From a checkpoint of a small transformer trained on Wikipedia: vocabulary 32000, tied embeddings.
Each number is 128 + 32 x the weight over its row's rms, rounded and kept within 0 to 255. Layers, rows and columns count from 0. Numbers have three digits each. The size before them is the row's rms in percent of the matrix's.

# up: layer 2 MLP up, 6144x768, rms 0.0796, rows 1786-1796, columns 192-383
# down: layer 2 MLP down (transposed), 6144x768, rms 0.0539, rows 1786-1796, columns 192-383
# gate: layer 2 MLP gate, 6144x768, rms 0.0812, rows 1787-1797, columns 192-383
up1786 103:146101151160109165095145156122200097172140111148145185146092183112082130079120093144121180132149056173152157118133127115140129152151188113115143104146081155037096073105107124153146162106168118090109147091139101119124128134115134163145098101157116172093145104095148157113131158108108130114134170115155169095181112145145091176166111139148128150142211107175159090114122147140145166042173115106074129088168151090124105117140114122049185166161140187149151075124139080090108145096139158047060148117140146121139148137082090076162119127108143158174118134115118114077131119062126151128
down1786 100:107182140143100137146113077151148100142135113134104179140101130122125127143093122118157092103155175144087162171170103123163097140136230116156141132161106142131149078192107122139105102157102140152073132151215170102102137094111156097119154161082112166105069115136114112116084124105147132136104124099098138121181112102205092050061088115142089109154073130173141145071094084153173130085120104166149145119137181121199130126177224066138160047110136148079083138119120205140162148113178141109112167134166140160144163111092146197114140140058126110082147134105100115147119124066148149093
gate1787 098:100162131190131145120141133167117091101136083164158070145105099190088174097153139143121185109149125155121086156115201152166125128127167129125108107144162162132099120116087143071107079145141129180145150055089169105169106082127099094099177140089116112136079171206098078172128137081116096147098117123138093126135126110111223120041079149064087149139088162080135098177093178028138143118186111111150129103120128090062161127158141144153121168158108065146117145112140077096127131091208164126173051133078076142171109111079122096152166123140145117143133131050148085115177124152117103127
up1787 099:099119153121105189092099147169135153144122145160117121093122161147119129133120155110157089128126119119117123103171159135191130150047172088147174141159140115166129143115124110165103132087132094089119156091163155130106054179125112090140145146140093133171130131109118074177119107129158152121079109134127143145133127141128131116202133081160183130140157103115088142070153054191134158142106105146129114150071108160102132187147089176176055078178168146110145098129126130094176138113017130127147165182179118149111097159153107167090118128154154074147118095177133149164135137122159072112
down1787 088:119122083117143163076094126099144172073100137135127125137122119200089071115079141154154120123054170090091090149090177205121142072112124149082204179139126132109121126177132184117107120090144088129126185096166173188133053165103099071147113090155103106178153142094129161154159161169120115136111148105132146111115144107085149154131115163148114129175213096108104114122143137160113133061156154145097083125135139128225162192160111111137108175182215189172130077129125104088181057116080131150163206139110134114157141099154112103163158111123117111126160105161104137101162097123158107102
gate1788 095:085104101128084107122071123106173113183141132097112160159130163161125107141094139167129119073153168126175184136140106130113152135118140135160147106191170107125119144144093137112148115153109162134138121097175189118148123095159119147093091129098189144118154129106167146134103130180137198098173100132137108181139147134083126139104164151139190129116121067174144161117121065125160112118205121146119080124101137163069101109138141110133131152137119127101120099153111116108153143121175117100134109108120108136095120175067116102128158158115137105140119137111130096112162090059125171106
up1788 097:112208101098162201118158142156163128106107133134088123158154098105137125114105133146131110106071102157153166026124222101150150127074121122130101119140121133102126145134145160101091100136115141116167131067094135080137118126118116094092154106203075153093153167165090105181140110123125112188160116141135141083111122177173118143117114154097111086133108163120158116125194130120138150094089068128098164169142131154151105145132107121125149124112122110077187178102145124157174108157128095090126138158072113091145046140105156155115130113119115167108185215128147164141098190140147150165
down1788 095:133148090132150093183125144127107163091123165104120135202111112113052184113134053113176117126079116162131111140102151164137155127116081097181079138131087149156109134150162075117115168129079125187098099146083141126140112087162108108162141059078170095137177136173143092109146170083129147198141110198061151144091143095099114182137133138145146123169079074150088096132127121146120090156149134047137145075068153136150090147122100152092154089120085112058139130085112117152105130097185172120175186147074118158107151037153133138080126111147151115128159166119135128124096162116108150124
gate1789 100:145103143098126129112145081119147153143091115123124107107131119106069091142117130159118164152159100122109068119162131136124116116097136181176127155182147177124120153128111108144101058106134069146126122156156098203115095117179112116173143083115167114127128119083121161095077138100107078093153158103107136119183106140172115107112199129138096209137168121143105091117160146102120086128048158067064151141155170131136168127082160123140077157159115124105103115111185168087132092153098129083151119183148082072143139120129146120046116103172126094102145101053095179087193102121099143130
up1789 104:136172136096143164191152158148163166167097169093100111105114073161162125125178148129130086126126125132185094120157115127069133100093185156176114118149150130146150162094154116093115158080142076135092136158134155154149049083163056131101101095100155088113161147081139188116146079114124153160130104091122074096097134129186125130182096080148143101104100190066124118133093138204114083064171107156091128137105146157208178153088085176114156152146137141054097133127151094095105135106206105109131132113139124110158119119145068180143124164135174085192183106172151139114169133111184135143
down1789 114:143198056101145145112210175133175127120111120115074129115135100077155108114106107165209074110119093076121114086129153132137192156143152066172156168140156127104119150045146154131136159124141106168108129086172151141155106109191108094110113125126195211122129121175178142121074139115089131149117113023164092162153172142118158118105106131157113140089170117100149181083158161089099082136128158181122107132155176104155086097138074142109142140152007128091092071150140064108067137187188122115197091132111097084130125131117155129179137109115160106198137176125149196144159152136170157133
gate1790 103:098155086116152180120114102188138139188145242053157177075094125117146147166068108130165135154122094082139154155155172156059096129089061139145137128168140140203148139156154150123119095092136161144112121105118104112126090105175172068124136123133177155180165151139196124056172054137063096136071111163117161099084159053101135140118133115134123160110096170182182118142133157079065159124101247182165121132130132165154100149091173155113126106140136152116074130067114081095128164098115098100075100082128115120124114097157105100107079132097084056097082134128132131127149137144135130091
up1790 102:124119159169116101124098147119129057116131119130115096126179167065144173144055136175138097107157099131188105105115118111081116146125164102096145148177173143070100127184083083179149088117105105165139212111102134128144122142119095127124099152123181126116164105150121095118113119110120102093186158132140098083194134151160099126089086176093124081185120160096131119103120167184158066137135118078124123079091184111124126122166068145151087172109157104109128095112122149160189147087172120139134107165121143143163098093080165192141151119147213164115116148123109087089108134111098151110
down1790 111:083189179121097097154101137055129167063093112111104155109107062135096174173072169137046147104112077097170181131145153152084112064145130157120153124160092192102115185101143138161155083155148176189185177134154163123073129111141192131065117202154144145160119148108089156121194077146123105149147143129128136111113131148125143128143087103124156056100143141182130151110146173148106115091125157080158166155083133114111143136140079063156164124132152104052126178105114090124104119189170125155147114117115097153170118079119120156127119078187172131119087181099115104078106088154159119126
gate1791 103:103086167174207158119166138186158140130158102108089122128085089056194108155142129101168097106142145118157145119121171113183118160123140102088025153090124129161109162156087178191154149122163193126140103160190138124134109139157102127132156104158135093144144058122149136119081163123159161133136096172057143149202160176121211165192150103102237110198193130155117078088127124123141145087132080123168118141070121072175126120147121203131164099154086163121102123097151107145090076115154135169108098182093125103156169106181095249191141113061182136139145162136107152133138118132119137028
up1791 102:099119136180188148110108158160206129165160133121107160109107132096156095145117129157173148071087145136085097099097144128174081161131136104106069132128115131130149106180096219179147107080141144130142171153210148131121096143122071138160175145136114152146156087107118169104133146083133168155161086133128146125159161135159173133156125146107171132160170136161175126159151105113158184108144103141132097111091108087161129106098148206107118127159125120172080106103192131091111073132129138203127107133051130112138198106129092174175131094082122151184109163141155123103085120149164147023
down1791 067:128160089127135127143143175146131126149161181128152115144041096083162112161160135134058161141142157132076148092186104100076092114096123115115152169090155120111125109084156119170118130127194135144185045115112137124103171112113164147084163118141107109049125092115163114143022106166112111124183098176140162121114073150109147147135092111130103101133148077142066075171142122100168120108135116148133107188164109101118152129112097116165094121149116132128171120152130116165125104094118054160130088172122183134111120093169163150175155102151181075148119120083093108130191122125167184086
gate1792 096:159132123176116139137124113112139176144154115091127189090115103142143143114108142169104101177123136063119137147134098194118131161180105117109129152114161154149118076142142147094127151113111096148110135097159180113165102141071126102135118135093138197144104102134113111173125043124209160085120100152111110098150078159145121069186084091100105171120112139184079116171144110115145141183126117147093113144109141159160176095124101133117133097158124135145100050132137154104121098114161118136125160172186151090121149142092160146175143114148128114131110124155154157150110162081167098156
up1792 098:120068157180165137147124075117168087125075073066133112141125087082106167081123105081150092131110111099166121171152139139084161126151085144130150098096074144101165113093162152142069121118183156147134169111110119097115172110147143135088168143098177168103100112147155130130105134168106148065123089180163136129071195104043115066113069144173125137130175172154098115197109053138158090101158133058116041152156158108154161121074152130112130088132144114149079041102169137118087101120065116187179125103140134119105200151103116147207110092189130120149110132144140097076119101109200131171
down1792 108:102137208184155159156121166064135049087088131141128101131106138149131080158144108102228128128136093112180106113113174123127092102135147177159141137109145113085172107104146135146143087179133144171120086133162099107091136122179107070127086167153105077121101132088120227140127103159053082180125181107121093120145087116132128132128171160141106167119140149125124103135135125132153081091151137133131172099115127131163102171131183130170151128136151136165086115156148170206116119111116073077159141102146128146147161168103126085052146122177101179136121149065121101138099141136097172137
gate1793 096:114117127132133136119140160130137156094083122127094106028156077177109117124095123181059110125217161095112141082142110122170134161125124081133083145137126183153136088000123146148132142137135189158090078124154087152119128137156126082181136101168086134154140103230083074120175156160170142110176145169100135096109120142064155104109160134102108134119102128096210118120153085155121120107123134137162125099131127135125163053162094160106169116202102059145160129145152131142141133151091128100118153123134141073083140155115106125106138152175183108141083094137137149102199097166078154139
up1793 096:162166114110134163147166120151155081101144078127154080157165121165098164161124126204129194197141169106133078098064176084150095061146141139111116095139136042138122164170143145174074111150153161118077179149092143150133096122194132144144030121093103119083163162140059137106168099128168124061064098124090087121168150123199140132077133130174107184094130152170100104093146086098125145108092180171135077129178184087127146115086116178087117115128144137075124078103140154108164124140113119087170095074110105096170147085099111153084156076092126160107144143112081085109114132114086163135
down1793 104:175165210113090138102088125138117123139142148111064124136196062124109058174175131163111120119096142121115128157120130116131207191065161141148123144163064168133098142160125100183137179107116118067091180189093160132119086143133096167136135134099091097180123130153116141154190097144226097129149130140098154210184152136181092129132113060162160074234151205144128166092132152151077094115116107137137142165138124137109138150087160073176135179135093108102158134147198113145138110159180110103099105118158128143163105086137112155168118084141174126096110159096184084137102106163111148159
gate1794 104:170170092133174076133140122094117145076059124148158157019157117148155160089145117108105182120155149141113127073121134128162154100128100134143199097127106139096068130150165106135148134137131108055101129128152086118056081049161112126083091178174124168110141140155101172096109119164133156163156072072172151150193090119086127120102124139110093107047123157099106155150108113115104178125087172138125112138140085130100110131143094114130142125103120134156098169158176092133089087178159142139147162127124169145100145152078118118106125076121140163089111138159094121172130110129129057095
up1794 104:109195106138099113102126102110114112114100077142178175120105112124129167123154106143178105096173135171156120109100117183108174126141110100156202124158116096086130102143134159201182112106181079110069142149154146112085097098169102095132089178176129148145120117174141132099146123125163132130160090065194182154152109100096150121160099133130116096084125123120124072126141112108136104135112091100182101146162144146114086107177171150167189167156112115168122158139146121121159092176158169161132165161161145138086077119092115171123113131141138166085094092107100121165178136154160115103
down1794 078:159165087120109150199133205132104068116155102147130115116099102095177117062152067115097144159154168132129139126111100181131133109162139198134119137113082103144137107116178112162181237110126135134097141129106081114133079156166097094123134140164093202166122135141094129030109097156121140159112125121173168163116132050133073068074112136153147127059123165100138134137137162141159165130098143135093095132164110136161134097127191084115070118145156138169133131102084126129089104131175164147189106135108089149159120084105131136169131117084104162107106097137098114155111115103186139119
gate1795 098:107097105095105174135163139156189110085145127160107155093145096117152133172094105145123113145149100143101192164174107172173148128092103098111146148091114143145087104131139168117086050205089168123041137136152093148120106137162081185077059137082117080114080094193105113116151079141070165123120118159119133097098137137169110121127104137085173143182110167187137125153161115121144095162137095180108111144102133186098129065087076163162150173153126163113187141163203117154154061156119143148106135106143082180137107126110148092158110178147164103128162131071171121105094141116108150158
up1795 102:091143117144112118192147171170161138068169159055133081119115132139156139169115116106175089111086135116151174138113096164145130163109128135068150146158116123166106011168166107157113118135110181123090100139154121167116115105150117137096115127105081151116106131150126142153105115111104144115100111142088112098115183091135156145142108141122115123150155152122125119127108121135159103146095100184150105157192161169154142133122151218142140101146080067116142147111158111161115082134107103149093078064181113147142147118082129091125155159102175086123097135076159082118122148144085124113
down1795 084:067120118081121139169120167147151160148135143140133153119135132140093114206119122082118131142137118087112130130154072142175092111132106070022174165115116141157146128063087171131043085182180144107116095140096077127128098107182109138115104073104146142113108054147087058142106115115156175140098106120181141085147086141110070166159094140090123114175107113154115146111107084105134131094122125092084159136163151097125124099113163214109116096140104165148116140093089118125190116122148110201091141119163081119183136098120134113145167115119123089136112095077127136140051165124138145089
gate1796 095:158117133090131119087145118117150111100158059147107138082099121137118148157136141157144145186085120107122152169095154112097105132133134121194092157110082109119169079107134097121157170143098091168175164071126158112161144068173124127175135135204098078107145153075158098131181153148135114117081141206143131108136146187109131143170081218143109103111133101137148098090117100164089165156130124166163119131109209164141127136109108122090100122138204129137116119100150090143091123099180099113123136136157146159144121154100098119111105107070130106135207125079105124095116139114163135151
up1796 096:172178155134087153148131146108180132153145177150084171116169179128133081076173159158165134112125147125143076092177148119179174113092096150105205118107109113179215138121074082121129147116150090092072109133135164085080101152130163123140173127077129177142116062116099123121173081056071108161163145173131180154088126074108118061116176085123152122144136148092192169095170152137082119137074126159098109147091140126165141110144093152105158113135190164075098157170113082126189096094137159075073126125066136117150085093122116128150109138110146058134137136097185137134102101118089137136
down1796 102:142159075112140142137128073095141109181107090106092125147138110113080131109144186090098152146120162098180115121145084134124085132052170109156182163133119085083121103133168140172138113183112084153157130065137173138128162089157122114129115201093096209148137123154132152108123149077088111118161157156126208149132123142136135110141130087197106126144087133148138091192177158164180140134104147165141090136093161101136075103198128083144112151180183147140140082157146132100062111120144125140152087175142122089126075109106138099146073159088154057156170070129138131174052162126096126093
gate1797 102:157103141191148158143155132123138158087164154151111099084082115141139114109182143114126129130118149119122110167090089142108086110109147160154106150110134074159095131148137159098197140159088207180135149081108137128120181085107091158125144108160174130164161241155134099128130184162112084178146080078106096149159161112101108152129145112054136053146136136162117051137087125051137157189172157060195117177116164088112145218141144082126094159127151108039131157144153135148149148149220126108130144081175157105120137160148118208125086144100149140115113120050154112082130115125076169079